Each number is 128 + 32 x the weight over its row's rms, rounded and kept within 0 to 255. Layers, rows and columns count from 0. Numbers have three digits each. The size before them is the row's rms in percent of the matrix's.

# down: layer 6 MLP down (transposed), 1280x320, rms 0.0318, rows 1217-1279, columns 160-199
# up: layer 6 MLP up, 1280x320, rms 0.0952, rows 1218-1279, columns 160-199
down1217 106:104163165089087205130128147116137159170093096117137116128141133151073162149091099152139158145050087135125087128164112170
up1218 102:167082228120097146147050119044132146079136138182103131156129160085117135162103083100160100109172150136142117130123171174
down1218 103:185150163157098140061123081083158057151168147084073092124181133084085179136088122098129101142181153147147111096091166150
up1219 104:142077145187103149092082139228155172137128170149143149168084150134136123164133111084060064062198130200154137092153108135
down1219 105:114176136133080114177166094098160182126152109116142126076076143126111161121133070141085124163112104137119093092112136134
up1220 104:191122128160124136158113182146151138083154161095117124092060128059102143137125168161118167131114144077110109146123104100
down1220 103:084106124076132102142136113160099141163161133111142093133127109151176091146122113126100124120112073077156091145112064074
up1221 104:155069155120142154157076145149114141162113047202152080114110138169106148091136105118085140180120103116142132152136146089
down1221 099:112148115127142159138138138081122186130162145098093073116078105094127119117158125172136157164137108147125099109139100139
up1222 096:154175169045127162063088170107143127139182163104129168112100147121141179170101176132170163144220135138059091114086125111
down1222 094:103117142118122074155141090088098112049065135148161147120154147089132115183124157064132116122129162092144138147143154076
up1223 095:119123154115161119169120106081174112057113156106101178197162079117072109086138048160182088102167101152129081111179115184
down1223 096:134065118128085053111138132123152134088101105119126172119152174044117099118123106116120111159108072130081152186119131153
up1224 101:077076155133112202099131085157132205102121139119080141180101087133147098074188109088149132080159111152131127158155123121
down1224 098:077117123155138178116128111132137111137109171181097117109107130140167147106153222181110156131112157139089190154153205127
up1225 098:113134112106120090186099116158113161148147104084097116123146112104141129157168151100148144108103108143076099101167154136
down1225 099:150116135188082133109082137177108116080135125201145139185129089116143167071178129098124106169070091069182096140131181162
up1226 109:116116099125160157118140170140099172138110088152151095110143114140106145146101195167182073148192126085088076096159153140
down1226 099:099098104101111126212118144153161096097135157092074128153099111107134169153141099140132146148071116169172120123103155122
up1227 097:105076117096069101115142115113130140127140098143119151088139120160148126123149119112129132138127055058181169164099161140
down1227 094:168145183155140144093136144151163134077139155154113095159062079113145142138160129161096180123135142148108154164186097136
up1228 106:136065155145118153106108111115174132165145175157122106126105134141167096100101162218117140146132080216130123121206143155
down1228 110:061136112134147119105156153114150108121129176187165144144191105116170185142210109120132117110089083082134134191157136119
up1229 094:147156148073089120153124164099158115095155073157092155163152078155115117185134148128125088197088123143075123117136105131
down1229 096:074172112146140148105173111158148157120112126178124143143114074127158104141135117130116156167123084093129104170115140106
up1230 092:154108109108135127143101119087109122136151157142111058125149173179131142082079096144113150123130168216134159132131102145
down1230 102:121126067124181175115137059149103143081119176142140149110154134152138128105127089137140149146110140041160140149065123108
up1231 093:103132103084148190102113124123148069136071097086191083139152189147130105140175098133082101140102144129100122115133152172
down1231 098:171134133092168124126153143127094193116146142120162137127102112144107108124110117176132095127175158126174146115035255114
up1232 108:115112153120102137117108148172149172110181129133130003095104133121078165077103100172144100097096189144100132137134119125
down1232 099:117054157179141120127126116078124146144129099115154138147145139149112107143148117140086167145198098180161190053111171074
up1233 099:191199087083132148084102112165114130088131096111073063104131142167096167119133109138109108123119170123160174091143182179
down1233 101:105081169113079127057151123099128109135147173146170079140120134101105098165129110137127133111121120145150137152116094196
up1234 099:195105108105085133151160099114145163137125086160131121166166129149168208098102124122071099133051184137109153131182086102
down1234 097:146169161145115170128131161129093118130163104132121072171147086122077148185103092150129133118168129123113136156151144178
up1235 103:126174137149107107102153145155122123067131079108123159139125133140146110163140089117132072099095120061065163166139109088
down1235 105:120100091126095144095159125071124138108114119104116131081127070079147159120113064137097111172124097139190134105088123075
up1236 101:109117200147080133153069137136100119108139144121123107142184138089092102126113141092148137131133207131086119173140144112
down1236 099:174108129111113071165092157206163109109119150153141160126135089105166117150124154100073105114120111118080145122126141112
up1237 097:063124123130193071139094105100141094159134114092100154117145087128080115153134123112150087146118108151119114122129146164
down1237 091:176062101118162108110195157150126175133146084081136129146147131116113173139192118055080146143060096099159134120147121138
up1238 096:187112188076093143093146092133107114151102114088119170132181184084158127121101128128196101100142134184160111146097152207
down1238 107:152103120102125078100102115138109126131126116176154126138125136133139117115060183091154162082148177099086097125139194154
up1239 108:129066098090150187083085132138108200157125136125121125135112139179153100146146110076209114094154125162123121156107176181
down1239 106:100155094115102133128177118150158136105092146166122142141097120159130105149128111159117070074121128029124141160155132116
up1240 100:134134106133137113119153097131161174055153141128083103131083111130141101171122163096159150136104108119103120103162119155
down1240 101:116132107110070188131068149220094168095114198197142158105104176112144167116157124177131153167087119110122167167113076133
up1241 087:138096098132149146086143140093130152144099097122166066112125144102125089165110144092151084147138127173101163125132149180
down1241 088:043175145170166123161155070111116107110115149148150190136153123116088074102139140129131149126103155090178155162070136090
up1242 088:106147120161081129080116150125057156130115105137133139158060132109128131053146136123151130119110161164107153152154109108
down1242 084:112135118089144140136070138118124118171098107201163174077162116159109080136140123137114139091092080089066108113128129103
up1243 099:130128143130125120138107074109135156116186113147121170191172051117106125099104153133116165164146180099124071128108122123
down1243 093:111145150135128093111117113140226097148128061118104094221117127118126203117169081098115111175115136104117125113175070174
up1244 088:149194118133131190148114097090147187109133098130108045183197119124107175156159107111142161165143115107116118082160082121
down1244 102:063178119108167088123129139164076120114147124174138162098094161045171069090138143125118120109102142100140116113077183085
up1245 107:126116118135168092108173118195147162168193096148135125154127129147115136155148086178113105139186101133071090093218090111
down1245 104:114157148100190158103200089140135146173143149157144112123114180064083151124159091127065094191112108160157132122173169049
up1246 101:073103079119146162134153097188146168151125055132121129121168132118141172127143168135129130105151151190117182131108131130
down1246 097:067113178085116120152154156178147115146124091161156162107140095164168179128135175115162141148117076104112139114140127056
up1247 096:142167141119149135086127158069100113191128122140189069105176160101144154138109110119163151158188097147105136182110143134
down1247 098:086157172114163117091181115129102148163170097075152151117111122103100109134100070140093119121084093118164109153132109169
up1248 107:139101138201139141133134109107123120158126081136094088088080110133139132124110129090105131100155091190160085099166070112
down1248 100:087170173139200046137136118129156173128091181118120057132078114138119153146164158136154121140145101131149156132127099128
up1249 099:078142103103122078125156125091102149061136099121114096109154095147142134092177115099085177209132087167080184120161118102
down1249 101:181219117176131117117088131142090143166096111102103122157091158081161050104084179156130142099106132094095087120067090155
up1250 106:203130114142093079110087051190099112087161118144127154065186123078134172107133102117137121061101185162114166150121094154
down1250 109:135110106150097096098152149150111094100180185135121154084124138147116170139155187115145143115095150136131121172103096072
up1251 108:138173125155055167173163172113124130184134150105151078128126136071153094177123190129054076123113151128138109125112138089
down1251 108:144079104140105112080177139109191087128109130143145091146197154130111094060156138155050152099141148143142061132098097108
up1252 102:144094126128128184080106131120084135108159115124108050147166137068168129097116137098090074128086185142165088135159168169
down1252 098:076200111144120218098150089142133154142098127127139141111076128155107130114156163114143187061129134075143147116149046081
up1253 095:110164123149169150181099163187099201165156122121134179093123126097085090124118116112121119129153121077114125146136157146
down1253 100:163145147150116187171133095132150118140141165141115158084082153046129190127107144173154091125203080124140029156065120111
up1254 103:107135137114171100140122121157189139144098131132110114094152081169091131135122198138161227091148100121145165095170138091
down1254 096:114149145096184134134142104130175106176116197153136110114123091141159109094191122114140140138108144132148169155125159176
up1255 091:103109185132131120126138148126103123164134062149162147118082128104082147126118139151105107114150178118069066142152096121
down1255 088:131094125102096192131114072126122195168139146132102095148116125179132150156139107177127110112133107131140145120074110106
up1256 098:136150097168126200134100181077116119117149144173161105121140111183158097180135110117117149172127157130131134091152149154
down1256 100:145065138107087165153135137111081120129042143137184181165122150133162107152117191165168146170142183127104108101134150151
up1257 099:148115145067165126146151165195109170152153107147119068116105075152184113099109159132109106090091133119103096069128157112
down1257 101:050158089108187122079131121148135044142147159185096141083122107105090130141164133066163115139168149156134118174123129127
up1258 102:116114190105168086074109126135108135091175110100133147178175122159099117140229115129146061155117141144134121128149142120
down1258 106:115099157158083207095128128098120143132118160104110105100122142095171040104123112089151121150175153132141129202138121070
up1259 113:195121066162130120169134145151119157107129118136199083075151103136110154149140070095144111119095169117114090155078100118
down1259 105:171135100168135098164091155178112045159106120162148122146088173152092106147151086076106116124124098134136124156139083089
up1260 097:112117186097159214104139158155136136140161092126129164151121128182110161116112106101129059141107124186092096174177167124
down1260 097:100133119119171150114129177081167117156166091145141149071129142178165149080114140068107085138098125158103113152142126128
up1261 096:095111142095091129194133122096092140130119176102153138177128163147128069193155036102132110130170164108080127140089087096
down1261 101:174198138143056142161140122106127128087163098196121128097120171109083117119138170162147165070115132138145090157114123128
up1262 104:197153158043132172123121134087112158101098102156106110125066152144097146113073108133080174121139206114102122101118126156
down1262 099:082181165190175146164060140102170143084157163106132137097147140153155118183148105068167149098127128081132083094155140127
up1263 095:137090147115053152140127142112193097149135156152159078134061084138140160111094124128141144167049145134136194132123166147
down1263 104:155141119114183051164089164111143106065085125117093144129107116169086125138110135138127156194142126039133105173117185069
up1264 103:088140127148118156103153172184118129135158111150164149161144178080124113133125120111076104119152142126175110072136145196
down1264 102:109111124105157087123122203124174089143117128148136108127172183120140085061130141196127117185151117102151176127148161219
up1265 100:163165113111069164091137109162127128157077147099054116077080124080118082150109099123121162142163139131157145101153157123
down1265 095:103132023114165103141117139095120121123120147122145147122180090143131151144143201124165168126150143139121136150157098081
up1266 098:149088192168075181132117071137131102094105085107086093146131137169120154092050103124130165145160131181093156094142082143
down1266 093:108145122161097151132105128108110125081154149151068175155173132112091142092137176066153075086160162169115125131157155062
up1267 099:114129165157078140097160106108141119142102099143085097071163108161118163176098149075150110143061118148127057105122159149
down1267 101:113137123091079085133089132122187138166148178106081069105119129117133118137132166148142100143134109089128143119101129185
up1268 095:143134134144092153161144153142115164140134116156125158104173068153088153143105089165118159127129087134196126185178159126
down1268 096:067105124095135105111097097168105154111122118052086172133087104155154146136154110128115105134206146121141103137168126148
up1269 108:167106144202135102069180146134126087144093128134154123146056080128137156154075169089097111124105159181080138074124147081
down1269 111:136118140114139170112152191168140201096148114125111177132090148148095108145135163191116147112166113114120130171083074104
up1270 098:172103155104124111141093060109142093118120110144097140197117165127099215135086135097191143054069177216166126146145133095
down1270 096:067164169125169094109114137143150092115113132140152170152133154066051121093147156140134164062097132183092141081091064123
up1271 106:109137107101164115087196109131135152122085155147123140197134123114126114139140169148124133098133157085083112137112172096
down1271 118:181154090153077198167112107131108107139087158108166198142143116126090123117208079127112171141113164146119152145107167097
up1272 102:104110097072115160087153105156110194156139153120157113127108170164104178128151129095167121084149133138125146122103181119
down1272 112:142101124155110096094172117112133167018157140147031135168144139139159153112139136158135124097129082052172134093165189120
up1273 107:138054121152139147139137117098080158115117167162147201095174123159133180167080095148153145184060154119137166093159134169
down1273 107:130051084168089144148113125149094124089106061087119140173128132122165134144119087103162126157121133060143125114135117172
up1274 100:125122140071136171137124117085088187144092136158152132106147126155167146100098114178175143139097111108064139152175119132
down1274 098:134168167111102121126121145106147163057111146157169118138099123117085066156141187171090171166078158111119088128086132127
up1275 097:151121107157101115072105141121118128166166139149183178141119180161107207145149129093136140173159146125094124083146126126
down1275 099:124200123137111121126114140084074119159113070104142098123109146168140131101084059129092101148152094171087125126084188115
up1276 100:156122134150093178145066154106192167069139089166131105112119142098091173164097114075164126163100104140113141104144085148
down1276 099:128147114122113118116113125120071083118102096077159095135158192052073159136096095173088102121131109104044147134168076156
up1277 100:157111111155090154109119130056141111103118112142099131103177097128149164115090155156131175199108064080164137150155096119
down1277 099:107106094180118077104117114128133050138179064174127072098058184122120139116132113148137112148125128120116121103122171164
up1278 093:092119217147124160142049162147138133103148080102074124117169122099117136073107165129064120148157148149099089105145120168
down1278 092:158163121139110130124140101138121123138179176071188100110168134127108151123134157112098150090120137187098104140147108193
up1279 098:103070120113108129100123156147146119100117093152073135170116085085106170176120141179183176119089116179148150123122103065
down1279 097:128109122124147066091124195173182160102117117141183124167089104113167151104111148133083127116093103077167137152104133145